Part of a small language model's weights.
Size: 14 layers, 3 heads of 32, MLP 384 squared ReLU, vocabulary 8192.
Training: a variant of Muon for these matrices, 140M tokens.
Each number is 500 + 25 x the weight over its row's rms, rounded and kept within 0 to 999. Layers, rows and columns count from 0. Numbers have three digits each. The size before them is the row's rms in percent of the matrix's.

# q: layer 6 attention query, 96x96, rms 0.16, rows 37-95, columns 48-95
# k: layer 6 attention key, 96x96, rms 0.167, rows 37-95, columns 48-95
# v: layer 6 attention value, 96x96, rms 0.169, rows 32-95, columns 48-95
# o: layer 6 attention output (transposed), 96x96, rms 0.344, rows 32-95, columns 48-95
# up: layer 6 MLP up, 384x96, rms 0.208, rows 0-5, columns 48-95
# down: layer 6 MLP down (transposed), 384x96, rms 0.142, rows 0-4, columns 48-95
q37 130:440502500501532507513496521532501493523528489479518461537499533453513519503537472543524487421506484485498474517460479482508492509476533480515493
k37 078:433488491507489469480478484505527461506508490536510527492466509473502534497457517500525521519489532516496519485474496519500548525510493511474490
q38 109:472472540497477452504469522473467483512540528547499509507485510512515492488537484508513508483536483458466507484493487505478501519519509497492496
k38 110:486507488469499490485544506509484507482480487489521525501485505502503500556512528467501512514480525488484505493471501520529540499525497466466497
q39 108:476500502489545508497474476499513476523532485491517516552510511463527523511513452523506496432513480511484492483448513490481493509471511506509455
k39 085:441484528496532475507500473487482450557520538511437496491510533473506541533503475523520476497497479488490499501533527485479513495505465504518509
q40 083:521454515510475474509478472492481517513477501526488484450494489529473494478478501498506488549494517516485498467546546478520510468539502495492505
k40 069:520530498520487502520500484491494514476518494485519509493516491517480495509492572450475539512500477475476489507537494528560481530487519503489532
q41 116:480474497515455476539436477472467469509535503567489512487480502556465517462527506494494490518495510493486518512536503484507491527531515493521491
k41 107:510513489495462497468549501503499502492503491455511493484498503510489471543515531472501511530491501501510473481480471516531552530533490459479513
q42 101:476503513472527484496505447503507467504495521529474520523519465557538529527512536487486516499540453515516510523520493470515486462495516490475552
k42 120:569486524499472505538524477470482528461495503505498486484457497523499477517465515487523545454521515484497498484481512504530494485508496533451540
q43 093:462516468489458493519489523516508519455518526517515502467464485467486469514526499531461546509515503494509491535513471498504509523478524511449476
k43 103:504522492455483553496505511523508546468502466443482525563481502503497496495509520476479501496490534475509501491480505495508520475493506527478522
q44 102:508543524527521486455534541504467418489490482539480489456478519506514481520498529547547473461485493507473535479486524501521524496471531487518525
k44 119:486503455515518495541479486491532509482531541485547466467512439499528538539496503515541509487500458475522512486527513535495487495497495508495475
q45 101:487554475492454526535460542486489493475477553513496475468492476520506487501530462461493494499480488482523539488527505522490471521484483476476528
k45 108:524481497514478475467491507488492535500499482472526557516466483479514480537510518548495524481481473499503481453534486475504472488520490495504477
q46 085:491506468498508469480480532497507442524470483513473538499512520528503559547525478479504469458522494512492513532427501477506511493492514513466521
k46 113:520538509475494450535552508553525516506519521524513497566476504513509480466506501496514523505504484564535464478479462492504498571468507518509447
q47 108:496520510507452480447548516512528431512480477521492521491484505531466513486519531512522498452472468549518462520465472506496551540490481490490491
k47 115:513459481482491502494483494511524513507531542458504484471544523506440527503505510471539512499503475568553533517425484503484519524492521535520518
q48 096:502489479488509492525502482532466467545491511536471534507488522540502531510551500484497464488543514483481527480479457517507488469532487482490496
k48 100:505522510460464463495472555490485472509508487534504509463433482486463539468470485534539479494493519476503491446492492487484490491497464463504509
q49 085:542479508498550515482523501493488493520470535534482521535481486505497490508506476437482497490476499479521486530531494513503493488501481502522521
k49 123:480497501489527482482516503510534512527455527519525537543524500496510474513466504490523510539499533543493498492457508544515516529498475483504530
q50 102:496452484490578472459463470502499499545484501515490492510556502496491508511464502493518510489464488483506490527496509469537459461507491524468480
k50 116:447529509521605507543547469520496484538518500480502499506522510494512497473477527529499544528501488501479513490518524505508488517494466515499488
q51 130:478461503467509508544476432495485477535516496504506489483526525504483532464481503490525482528497500490490506511512504493528456494528487498517452
k51 115:488520538472541494544511445512493492495529502468508491492544502472484515432462514481481485514511440486483505495516483514499488494512481496485485
q52 104:509504540493521476485472475449470479503490501483469472515523469525527542500489515493534460477545493477487506479495536501530487471522521489455515
k52 128:494471517482548503553496512432480487520526489508491497509478454547518521524448464546530500471505517470499535523510529519516502500513517521483527
q53 101:490489504442454496529503510464477484474505512465465434511536504515540534460512513505471492521461547481502496499541521512544487510528537505490502
k53 111:468492498450515527524540513502498527483485490489516529512524504557517485533508490484496470521521481512498511521455507503470500535547479503505503
q54 104:503497481484485510507493462494509498505493506481518503463541536508456484489533511513484473520465558508515465498508472499524476468480485484525507
k54 099:476485498520477480524475458515524491477499505537509498498504506521520526460426492502504514528463517475540471502483479501477515520557502499485470
q55 087:476497490514531546480533479549493519486478500427522489526493539507510492485518524522466491525514484500483509517478479511543464457520518488517519
k55 111:487516489493533552502485510510510496465477479486488518568481489528513523522460490500502565483494514520482497531497541475488493485477515506494502
q56 110:510457542476496522475530468511474515489534485486481486536491493476496524470471550524488506518517492501495469538519493523468511477513488510529501
k56 109:519532444473473523498502443475504515500503507476508503509558492502460506495521522511520493515484454489524512492533503500494517544471539464466521
q57 122:495528498504522494507511554554533484466486522495506579494523504543536503492532506530502506503542501493512482523482481519522516497511464473502509
k57 116:481528475505483489518474477479490530439517515449499494512541508494468513505516501475544509484486484456516491501500523483545461501453502543494482
q58 114:466475500477494524497517443488499452482494465475533479540520515530505491483481519478517477513485474499520508498519472493529473513532496523498534
k58 114:502471476495474515472528505503526499460531464519472540480491514494486524516482506497512554517517506529495471498508520499483502525528492486480493
q59 096:478536493514501539498486500542517499485494509485527504498522566523500523538477520507473493503513528484472506487503485491535495500475544500488534
k59 115:485507497475487499499555513502554532510500471447524503486456498507512465505514527516489472489486470498498454493480512484503490468510546532499474
q60 109:501468486470517501475462419488513469490535463476519485506514486510538522534505481518492529474535488484492514495477522461484494489498528505484492
k60 095:483517485501522476528509473535493488495524472509496481555518507552494534520447502502492504503520515490498439480528490495541494484462532493531503
q61 100:491531536499521515502504476489513471519524452474484501499516497516450511483460538499498498507523506503478484465503498495517535530498516508521483
k61 109:542543484483461514516538507526508479478501486513534471511470504510489493454525531504446452551520483545512473472516503528496478515496487468511481
q62 107:513450508447489479501470480455506498501494504513516493511478474510500485502513429498522496475511511519494509474491509494473511512547531523452456
k62 112:486495539511393477483492485485519506507536490519461523519495483460474505460483510522485446501525478490462496480523497516510509526515490497516530
q63 086:488525476486533461517518487512500468491502504498501558473490480528508529497522518494518483450459512549544514499503470477493523486498480483496510
k63 111:499477480553509467499502519473510482483486492484539481442460453529476526507526520504530483488548429494483489472514548477490466492485466506559494
v32 099:502478543510511509496513535496527498479508506495470469480523433491469473485501506505483497506532527536518482431472494474515526541476503553470501
o32 094:461492507515480510517482512505498471477487479509479491513527545451481491517467442511501489524523476534490514475494495463498466492527494534504525
v33 095:474483465479494479495446520439527500502532505508492483473514493523530495472446497494517534508485453478469522508476529506485500561480504530501518
o33 087:492481501513480470478514525530501483469515505508489517501558462499495472506468521509564491533479465478522473525518493526487479512454505504484503
v34 106:518486502478508506504522442487528529496500502494483508480501513461506494496574501534514482489572523514490493484472525449519519475477501494506518
o34 108:534492458506504517486531464470497502533481491496482495553493513540523479511497478503515475505477450509498501495501529532516452469551488461496496
v35 106:477524428476511495492513512442472541522525453499504536504482514460475496494486500506507499481473514523476489502532482498494521484529446483487463
o35 104:516527505520495491486540479525561505524479512507493498492499523479501527522512486534495506483496527548478527522486472524466532545528557469475502
v36 101:519465504516491481515503522532524517507576492487455516513488485449528509548471533517507468507509535528515459507517488504502476527537526507476446
o36 101:456478507543486482510497496475492532461509504494490484484497519497478469503482468476491483484455534492517503513527529502535512508536492537469511
v37 115:483468500494461507512499491501501538493471517516489546490513529508556457501495502461469487504485440481499485489508521513490469502481498484500509
o37 113:445466498501539501475534499536497514485527493499487521478521533501495452455486533530534481516504506526544486555538543500504503504483504508554504
v38 099:461492469526496467496476418536559497485492507451495524488527482500534462506496520523518495483443502516490454507484488475521491484513471485535502
o38 099:447516501535520478508501499506488554507512540466488480522532521503476480474508495476473494466497502490460459525528516447484539480531497510474481
v39 101:513498510510526516463555501501525521507512537485462472504477490477494506506516512503455501480531515554527550494512504521512493477517500536500556
o39 106:506491502473547539422504502469461480518529498498533472483495522489522463518500466549455462471534481504487505515504485478482433480519486474495488
v40 090:473505471492497501471509463537448524488574495463460492501487503508496485485442519493522492513508496506498515452481506473512504510455469519483494
o40 099:510515476516500479468459438537473484509498494477497528468485527510457487544497476513456470519515469470497499496489525468521486496536482519490509
v41 106:523458563484492487531548524502526491464494531502480454489508535518523529496482501525489511479550511509501535495504490491491576530538487507535480
o41 101:509484510519470510475524532489515506509468517510529473545508467509498497468507440476514466474543479485473482484513469522521464537524487504570514
v42 105:486512519502479507504446479512533514506473515509465571513504541440483482493487522505511487482501531522519475507487483536495469521507531505488451
o42 115:442475486495496531493508474499502519523481531472509499547552479505490488568461495514528515462494527526504499516500498510454504514503487495480496
v43 107:505543486458504515546503508446456487488531548486473510504488498519540455532515463496481500532526476521530505520483571514518502506462540484499505
o43 105:506482480458556499503523507459487496491489499501537566483507520545530501528505550520566469522511490480504474497497500470523499499477491522510511
v44 101:539459552491508538495488460521490476509472513491515506451496485498516574507466517486503507524525472463513484541521472493484499546490521485526509
o44 110:546486495474534452515521491451464474473432483509488521535477505515503552470498512506483545488446509480484522525518489514528448528485533516518505
v45 098:528482481484466517521467476507494501495493495498505485485507483501536491501471502491543524511491520535574519494506481519484437515507552495467521
o45 091:514455535496484517508475509508499487497519538503494489482533530539488513501550494492512496523503495524493518552481511495520453525481509524545478
v46 098:539497560506511508509517486470475504489503498489513489475469478504496488510513471484541524493513494457489471499495507480511468520516455523520501
o46 110:509486499466555498527476512461462536488483481486484508526438482476536502488470472487530508514468468505496508520467497525462532518507457517519502
v47 105:508497522533504451496489436476513452523520541516462504498500475490504491514500513495531509446460491509441463505512476499496470505497504484520506
o47 099:472511498535512488515505521430475541458544518471496517519463485487522512505499482491496521491469545499495464547539453504484489480540512504498515
v48 110:524486466496485494529442537474535504503527536513504485456490501494508525501554482448500512507444440501513505510503473489468522506492513488492481
o48 097:539503480513503546540503492483491483516516492509503532496493509499476488498478539494527469521533512510492506508446504523485503512490512528496482
v49 102:476503491523502523488482506534514508496455506511519487477507524561476483514497485495520520460536535476518494530526561465469507461506499539553503
o49 102:523501525511499527514483537522549513483509507497480500481470476504519560552483489484497525465475526437512486486497525465462501453459472489513447
v50 095:470491471516497557519521510458475477533489499481515496493504459508510498507491499566501519514540476538545533519516516515488483500530536492487516
o50 096:506516487522514494454496571494509493488460486497487494470523526547498504492501558521479495448464477509503519509518470502509478553470493497477524
v51 115:474497512514479543476471491500498499494443484469494470493474530493486495479526504571511504529457559503453459512515512501497503501490541494515490
o51 111:537470536536581513494442479538463478508493492505508490565502483483513518488511542526504506524430496487466474492469527491499509505533477512481515
v52 107:508465544460535482526501536507518537500497479522487478520488561508497488485504524489457513510432495498456474442501479502496498515490516520467502
o52 103:480493534494508497523530469520502504497492497473487520513517524444512466484516461475503514508505472536519472502489464476545462480522474507479528
v53 098:523526497484506523499527584485511473510491491526516472502511489541509530512526487472478487524483473508461482490473511494521497515505509492479484
o53 090:475487523512475544496509526469445473498503546485499498501494491478511491508547478491489505516479495523515532480462508523533466502482494487499511
v54 118:481531483510491497480501533497490545514524480514497512545493550525521529505520508488511469438488508492528543474577486491512535513521490493481486
o54 117:520531515491462500474500480514493481542504541463539548502515472505508514479492472489479440478518475554465478505501512497521487519478510469499463
v55 084:500464444488496519512491548477505533517506457485521467474533519537539486487522503472423516458500440495515536490495487473495474496487473484492482
o55 084:510546487540491488545508539499505488525430470489524492462561509522516458502476502463447493477511505536545522516513530482511488502515494495492505
v56 106:485529469522522529519479479518494469478461491475527552506487438488491500514496479507540501485478477476485459522465501537502523508524509494486517
o56 106:458573519476523503471480525533447492497495457531521485497499466495485511522526513524527514440466513512498469517505485467486485480498528554465478
v57 099:487507501493495546501555522522499461502446505477504475515527527453528547509481497498505499488512492480474543472521498476508500511470473508485508
o57 092:472552517448459563503482502506511501484450533489520460472499504485515459443514501561470493494504517533493496491500511507529525490502501501459525
v58 098:494507528502491475531555544481476533485498483522520504526493520547501512494490473534473500501532538455474472481507482529504505510548516490444526
o58 102:501499522497492455449517542530506539493527492517525466561508513494491525497500489453535516484510493473514496483483480482547497526524486471534508
v59 095:490502546514500505525494495495497493505506516496510468515505491502490472484541471438456475474484448493503502447489520453495493522554499488483495
o59 095:494521545534526489474553543457496522481489506509551528507479475513490475508499520490451492521512487565469469512466470510484538477475495505542476
v60 119:515445451498508496468480539529510500502501503486495446478505509539537532467516484509509512481453522537523503499526477466480469475533491497494505
o60 111:516506489546530512512506517570490520551497532531542443507514530500498487495529513460438472519473512468482486515497506492495472516437483521488491
v61 085:448489431526487520477462513470474501519495489517469459469526476541435513489494494509527474496517498482485505498483512535490497532476523506459485
o61 103:484507515547495508477496513478479532524492511524508462507546462478440483472506506511533498510512494525521508475528481519523466488491517543484498
v62 103:484473500479495512494505455522486524521542491549473469509498474543499498522489495513506490522552443478472545481455487542479496481472479487504518
o62 102:512543480501505492486454456557502479526479508494499498443516480545514473482486496536531519498492471522487527488534478522496461452520474484491499
v63 107:512484480493474493493558552511498471491431535525509523487481495476496485481474503542507491495447506498532481566535487532495496532507492538491488
o63 099:496500487494492521509495501524470471528518489494547453478531486461468542474504515476505488473510488451504480565446505515491510517513489526457507
q64 084:475495511496511493516494476468516461474516467485508478539460446504486568455492474534490502510499524469508544543489483455498506521456518462482504
k64 091:538525485475552460508500519493453493493525498503507513443490517474456469478500523478519488514454473529508485518494512449490463475495543516528512
q65 083:508504482519504496529493531456471466509488528499472538488471478512500490474508477462524464479473525509500497539485495515525524533477442494452497
k65 105:492484519491460530484515471563570492506522505504513490541513513487552508556493491484490508524496486490460532476511510561489491555499472518527472
q66 140:506435542561483466470514486516501476507487532475507519510499476541501469512509488504502518502478443508474509464506517481529547499485526496503529
k66 097:512520488522518508524462480504428514493504477527490524483515477504459508515498518473502494506506517554520476515493493478476486496480473488475512
q67 092:513527495502528495530473527485474568476469525527480499519507576471503523488554508503486520494537505553512482500493470498513480510490490483510462
k67 103:496489501475477490505516500459482477523508516491509516527488447504495521508446483522487495516489444468481531470495530461489548483520527499521478
q68 105:482455489550443516478533475537495474505526495492537518491512464572535469508483525514502476524452484477492464519533507483495537464496482500486533
k68 106:507485528495488484496455495473472505530503471536462481540509456444493500539483510511490520519492482523501511457514502490463497512464539490476480
q69 098:523481520524479469470492488542518507469514583456492510524490493550510475495494473514499518491509469491468482480526503487525529506512517498500494
k69 104:502518524474477491483499503475455493492506523511539530498501461482484524501456503527450431510469491494518498502502478460463500442518475495509483
q70 104:478544519511533507491457533462490509486514509486476488506505523514462480503496490496510510484515535517510537507463503499491496542516508517527444
k70 102:477537487480494539540512501515481515473498562438499504495515505523538496446516501486480532433481498486474530527490485499501536498534486547508474
q71 092:518544482502496531533489462549517512520506462501525519478486504462496508508551518466521462526489475503494496522489495498475467504466540460510529
k71 110:494504529512486536503502474544543549515473520516468504496554507534508524499504527539513508553512520494485483488531527514491492524484462464487516
q72 116:511550492523530457477487530466501526480510491496501486534507508495487505500535484502505478495541527490493515480472451508497570522485519525508455
k72 068:471530484510462503508473520525507488483470527534459530525522518531482518542464515503463498492496518482486488473514524509489548500510496576475472
q73 108:547484494480484519542508500558480527536486488491497507526549523478527491500536488521526523497499480514466492519489447477496507480483516471510484
k73 122:523500522491485487466529475515543519552513449496469486531542487499526500516500510532508523523493530492500484499502513517477489521458511461498497
q74 101:487496468489534534484515493482489490471517463536508469477484487514512468537475535483509473502500508468506473491473520475509554475511534510451507
k74 133:499549502490523536523482493517475504456542554491526507512480508498522451513503543481511475453497486486512464478519477491502504493460522553464469
q75 117:471501503502527497484446512484510479479545478503521512509479491492509494533508518488451487531474493489499498469487485509483516495539499526514559
k75 098:512513505528516517491528502466502466436497461494506533500479514483519528522528520492471465498499502510484444477477500496556483491515456515501545
q76 108:494467485537492492502510503511499480490509493496506487500487489494469515488496537545485535548504459485519504521488433457518519499487498541481519
k76 074:481514468506545487487516517501494497462473464516472529463482521499469475471510466522488544495492527522504508481481521534523502476472495523498456
q77 122:468522497486426486524524466479544477498469502497504498486487462501517479491460520495498502492494466455476498465461511489485504444520484509494507
k77 128:438505500521439538511537469515542481554492521466472508545506519478512561520488545482484477501481472460457486520480495481488481485488520497471500
q78 111:485532516526489525537519465500527464484478565503516511486516496501546498531513486519523530453503527501462505532520475481493503532463504527453484
k78 122:491503507473501520454527492508527479471488518477559500501484500488502486591447475527500518501484486468502503479519498488512529497476488511484473
q79 087:538525509524483465514519503515515525489487509514508485451520497513478513507553541476502505535455502487528486491558500475514529452491466502456473
k79 113:505540492477421515501498479540535480514464480490505487513456495517506420534523495446495544522506563494463507465502516521503543502475489478477466
q80 112:492515479525516504470478493500468486486509489459543504484478524466455512514508494521467483562543496551464498492508515463491545456537512499522537
k80 109:485510531521513475449446497474508477468506446472527511470529515491491519469526505538491471501496522563501457491488526504495496476477525477465511
q81 104:473482512499514501494498493534491455515499488441502445494492467488492508438516502477534519511499543493466476516484508498526524514516486494527491
k81 123:499512498498503486541496479465531505471512476495448483517516494504539538442492490481489508489518499497509466509504484464512528503502502486507458
q82 112:485496488491453455513542566503480482484505488518536470508530475515486505522477505514495485516505438527478530478478481526496503576506538528498476
k82 134:517457491517448463526519499487486480480462532553533511497503485499441508517509480494477479470484488514514502493484468505487526493514509514506499
q83 109:517533516447466475495498506530487469480491538451507524529501464513479520457472475477515483484508520518523477460480497459509480536485449539528487
k83 137:500473488499471478456486501505514471484484485447511500495462467533467537454472487494519484493498497524512512502502502512548531488466503524509477
q84 103:486478458479534519503481468519476514494502512491510517522477519501508491508535509421531486485512510484507493501460457476504482513502548503479521
k84 122:513482486501501501548481504484489513497483544492512535566493473473514501487549530479521474488531496481517486469490442469502471502492487513526507
q85 128:524518561503496511503494521483535532494489526530477517462510482497481537493506435529502483487486521508509489472491494485532490554512526476474508
k85 122:456484510516477524491522535518497484504532555523454511410519497481509489487502453516526508505513501508469520515506517503509516540528495459489514
q86 101:510503518482513540548497498531510456521501474480475499513532530523491503546494498529478517509499514448474524428521498547469505507483503536468504
k86 123:500518504523497500529511486492496521512549444524451455512484493509490529533478480492511495514510511476482507505544473524487474507514552565474519
q87 117:523469482470561508519467507464488511484510486460503507526493484533488467510484528501489518465464516475512538540507503518471495517475549518515522
k87 129:484507519486537493497499521511503466493548484552510502547542501487507511493447509472477528501511544478458496502503521536486483491492500549499480
q88 106:492493478481514456506501519485483533496506525514484508540511459537521497515462516537505502486487483527505496459553481505474551490511529473511499
k88 111:518515497546461444517517502472482511529509524473525486506472489459486557487517556536501473529500488502494513512509494499529481475510508442508509
q89 117:523505511528449455539515493538540488504487547519473465522508524450525468506517510544516488480522461509494464483514478464484495534507506489529505
k89 122:518460501515500467472544504498526523510513515535481457430459487488533448488513486494512516469490493511510469469479505487505475528504479507524475
q90 104:561499518497505483484465525495509491504474503531462479465486525530492484552517474520512518506471518485533571464506470514518524542478507503503544
k90 114:525446487500476542543491531457528492473527533516455454513463508517523484493499502513498490459506510481488501465482489515498494512523486514529534
q91 140:509506482526542452480460493510449494495526475525505503520473503512524483473502477515509511539484474509474484491502492503530511481470513488506494
k91 093:506517491511541494499486499495468473530476466513463512557515506490526531462521486514492492509484482529504495492511511511556501472486507471491455
q92 109:505478505505513462496526489480505489521512443496480456539520479458475494539478512504514519496547482473523500449552523505519489478510477495532517
k92 114:451459489512508451527500470504490486485492441526526450467500485536505438530510510467501509502518473492492525485524498527492493502492526481507537
q93 125:536541519493492521553441509536470511515499462496498497492510518485463545521528545531479477547476463491472495503542515498538477502491519542478501
k93 071:548488521494507499518500488501471475536463444518424514531476482486509563526512482491506499486502528542479492482508510522539518498490539533499520
q94 092:490465506493507478523534519532509465535535496529515519495475500449505517535507469534490503460520484488505474491477493503485486530495490486513507
k94 136:486486486528524446517494491502500439533508496506530490452502504481463513551532520500485466485470499482536468520551483482487470493488504447481492
q95 129:458488521469466561533527540501532474516530488497496455558483483508497488473537458465481485487546486511517521498535478516541484504529480500491539
k95 131:466487487472500507520555527463503476490501514532505486556519479511525493501505479469479497472520482536511466490512515463522504488473464464471576
v64 082:496493540478475548496511532557499475499488459511498467514506524447490475484510521445528497501503529504513500501503507525481477509513475545488497
o64 082:520455520473482493482500512449516489527498553505540535485485534549492523504522522480485509527513501491449513535490503531546473499498530463472465
v65 082:520492514521475544482517543505511486497521514518457511498510470489450476478502493525449479474522546481526513489522467529491524505523540505505504
o65 097:479540510482543459515505470525501480485513492475521470504497509509535513519493496536517505529536487521522487497530495530494508486457504494480500
v66 096:493542512494504511481473472481524556510563515507498452503497503537484486492491508457503512525523488488500474491506503477511455556504520501515540
o66 096:485429513503483485512492524508493497463492505461497502486473471484507498511479490507526530498513476506525549509495507448497534540515465528475484
v67 089:492523490496498508513528488487511517497475545489495533528515526514477474503471492450545534521517454496479501508472514454518434505478532462499474
o67 098:493477500508504500486458530512477496465537478532519478503461478505542522502539490485479492533506558463499511497506479520476543508504496527542514
v68 091:508543510473476553513469435550486536509487521503508513518472520491487490501544483512496504485554497523495499539486524508507509545529527492483508
o68 099:474481475536471496545508542466508466502502495496532446490516504496474485482483519477494511559501456487499504464499491494488489479463503530477497
v69 094:521479432486480494487491488491536482522455499529471510502516551485548462523476515467535493486579460475501513495530538455507478455490522508485505
o69 092:511554531511489526517501515463487528466542505523489516524450485502453571498541545502476500466467530490527491474461469530478507517498492510490470
v70 084:499507521509492532546524493500522549496516545495498487465490487447511494501509491556477491457506488527555532492508493466482469552502481542502516
o70 092:499503453466477467473517478515512519474501493539537500482441536490472517509497518494510483493546467494428489475497502548511523518518496527491489
v71 094:506510496492484465534516531542489532492511491449510559514498554498486527499503485496464496518524519470449510470520466489524450481514510504516501
o71 095:486524506532527492444457510470466464477433500525509471455491467520497485466517493478458500482500489535507500499492482505514509520480528531499533
v72 096:508504548490503473455508530467503493513534496514483462489507522496508464513514494512412507510493464488531517452548523509512517477483524519522512
o72 084:502475489538486535506484507519518516489497523498480509492479494514486526504440508518544473490512543463475459479514492491499487530500469485540467
v73 084:506516503507493486478544455430482481509526465522523464520521507489502466516457501498525507492482478507497513524522500507509505469475497486502533
o73 104:490500566512465476484490518549511492468478513505489504479514513511503498485501512514539476530501536514505476532442512510478484497513490468500471
v74 091:480451535512498507495525460486488505487528498504505472507495565464529496495512504435545513481496536494467474520449524539500495520509491485512483
o74 093:482477486489502519485502488535485496558483500505513492551479484524482485489488493494507530459488508530469532533527528491483462524505540536512550
v75 092:508549495480494486512525495517447502500507533519503492501496500557493538530523479480541525461459484486469495496497523564513513550496524528483480
o75 083:454464468507481534470539499501504489490486510474532455508478531481534459504516502507462558512494523517537491519484476485493495490532458515503476
v76 078:474499462465519488497510442498520485504484492474514524524503473489461485503514518498512526500452551500503493515525490499503468518504531497492461
o76 098:496491510524462485492509497470490525517543479555563510473460460466485491495500491529522505504505497489482478478486488461543514466501503481465522
v77 080:502498500490507486522528504488484531506488516493467501480512470461475500509488506582447492512454487469502504500540481515496538503485526514496470
o77 101:527501471513493477462502511493536518465535468452530485525516480534566494489505525485498467482496489473503502500477499440491489458554496496478528
v78 091:474524481488469525517504437525572514502491507502493532511488455521509498524498503526534523466510438485491517504466452503482515505508529534506508
o78 080:508491540503494464485514529514472501487511458525522474458453530466487458505482505465522521491491513487498521522521459545504502447513500491475466
v79 094:493489516481470532487527542473487468511466520466497475489535531586545504512549502552484524499514499489496482474510557502516535507489495499485474
o79 085:441505478500480507525476495494536518487544528507501508503475478461444496491480496486472520466506503467516504442487513514496505461485492491495495
v80 091:492489484485470526510507456454473493502460544505520492505495481554512507506436484524470518523434528490426512501515498558525436505494508483502488
o80 086:497497472526496474480527509512515498474554472471487493454472511479533484485534485508535531491506506492507473511494501457452545485505531493489460
v81 105:468536459503496493509514460455510512501524452494521503499506477508522511476524512531519496520494493487496500516474488513521558510514453506495539
o81 109:507476540512498474487471536506520510497538519548543471468479486518516425533446498494536485476478483469499509497494529510462522498470522517503510
v82 090:458517486497506581506470503479511519478519532520511507487484464492524496459531503495486509486500496488527477474484499545477459515558527467511517
o82 096:495451468502518482498499472507493470522478427491462510472493516487489512529538501469536483547474533516500495545501487463495518538498489513503492
v83 092:498493473536497519512508518532524527475469550517486455498503484463522526504487490521531485542490479433475497557530451511487471476527508506483493
o83 087:538481538451505454474523520496499501509533500544503481506485538501510508491469469492478479493484500539531520471498487499465522505529535482514560
v84 079:495483534524517593503503476517531485508477506496528495512489467537489471482487477529535524474471498528541514483472508555524507557458498526483497
o84 094:502493490508519461532503474471526460445514489499495488434494485520477525502482508476470476498550513485483509507498525487450522479504486467533509
v85 091:487531486474487495483551504504474493513516525512485469470479525474517506487499492490468483507571481522502520529482489493489473512474517481507495
o85 083:541470501498471517478471489492489488484525483467533490511516474532498467481473453520524506445504523469480463498522496493478498496492507509520539
v86 097:512525506472501503508523536437488458475501502501491521482531491489502517495481512541458496528530501503524487513544490427506521482466540490509532
o86 109:503518502510471482556465501524450551533475523486481549491549488475501489504523478494524477548466487502500474492516489467465484422539470513477470
v87 088:474491511501481508493487526453470470518500540494483474495523495453530510499500511529541507509520531485522472521481488493493458526498534531493497
o87 093:483506469527499472479533502498539489456473502505496495501519554504488483545505501555501519494475494492516497486548543489535533498500473499525544
v88 089:485495514479499500522541481512530469514510483508484475464504494475497484490510489476501498473490452501539542525503531541497481444523497481485518
o88 089:519504457498523524503482462511511464536480495482552528536498525470493504519468497506499494505463515505510457484489530509497546520482496494416455
v89 089:491500456487474531491472453476479447504459477510491520501473521560490528485524500517505527500458536509481495544521499543507526482524494492515445
o89 109:467455497519562494504521533461511507487540501481445504537467509470506463519500478488500479511509465504476510492504482500522486510480522463511518
v90 070:490485465485513536479495481488531487490541495493506524518485523531475489492523486420501505514505532509509507518444559523494545546436492491520501
o90 088:454475492494523486469490509501450514480446489554503504496494448477520515472450478524488497479473451499487503506496470492506514492528485485503496
v91 088:515469474470520517536476499500460461499464514500486542471520475485508507491507503509481508582465533503503490493539474475501468451509535459507531
o91 099:499530498550515476494498479516508527544492485488501511524535524452488513553516456526490472506545512495456493506492497459438512472472503484534505
v92 100:474501446500492552501516485473495438486492514499491515503504444458491522500513513574565509513496474478509501531517473487485511529496551487497485
o92 095:539483526490517435538479505493514537492501472518495481505523556494499486493486536489478490537486515502498478522500471445543500449551512489493497
v93 086:506469457512489562537510523439516458485454491487508477473489502509479505490473492460508487512470524481515480520479522552510477512517538489484461
o93 090:499478498475497484476522457517495501550527510486446486513492497523517512494504488462491517569490487495495534497489516464507513470479485472478474
v94 084:531484449500496530494473461485461536490481537514490557496496440499497527523503484563537492543438478491499524521518456448505503481493512511486442
o94 095:476497517529510477544529556510533463505476457519506493456518539501506520487512486491451540505513518502480487500523514499490479521547473503491509
v95 084:500481475506530548494477490489482526487507460481476543531522543505496478459521504471446480543489524484496484502475498460514501456499507477509521
o95 094:487494525524519442501471555453548512507471500513475538505509474521533513496504504487542519493510494543485505440545524497455517488454492507523481
up0 111:501529511510501494473557506491501486580507479471506467483477536462497430540455505469469441514554490503482498509509518516497484511495470521527479
down0 116:424488510487474490542516479540519476495481462482518498571482475467466472496524517490471480494490464498494468491539468466515513500509522475441533
up1 081:470507498507502498464501479519521504475497475528492546487526520494481471535467508512474479469440536446514504482499499546501479479500487449472446
down1 081:483505460489463509539507527516504526464493555473492518501463505479477501566474526502537557496517472519476524512460535529518515477519509494472510
up2 091:502528473526519479481529519564467500525515435480526473498487486494481502545524519494508496495501502475509490504477537487492509500509503527528526
down2 097:453503480471488471523473535504541486479476507547496484474521511450475469527546543522503539481502456470524519478507516476475485524529504517506469
up3 087:491431526498491481485476541506508435492494467515518498496485474485482495505550454503479503520525522465469526514463518506510515527515448518489504
down3 082:455534529481495492511500522460451520534525478493525524491495481469475488507546523521511521538525518526507541487505478501498555484488459551548487
up4 099:515499547471464518512463522531513501474499469523442471519523523503526467483515480525529532522514481600489472522499513472526517465526531524493501
down4 100:522530478500473508568536528525476484539503489517493516512494524467549521514519520521528477488451519471516470508546476474491513488496467474478491
up5 093:477472532507533456500484502510524519529478512512473539556459544477525519494474486498498490504461498501489498437502487536545501520496509543483512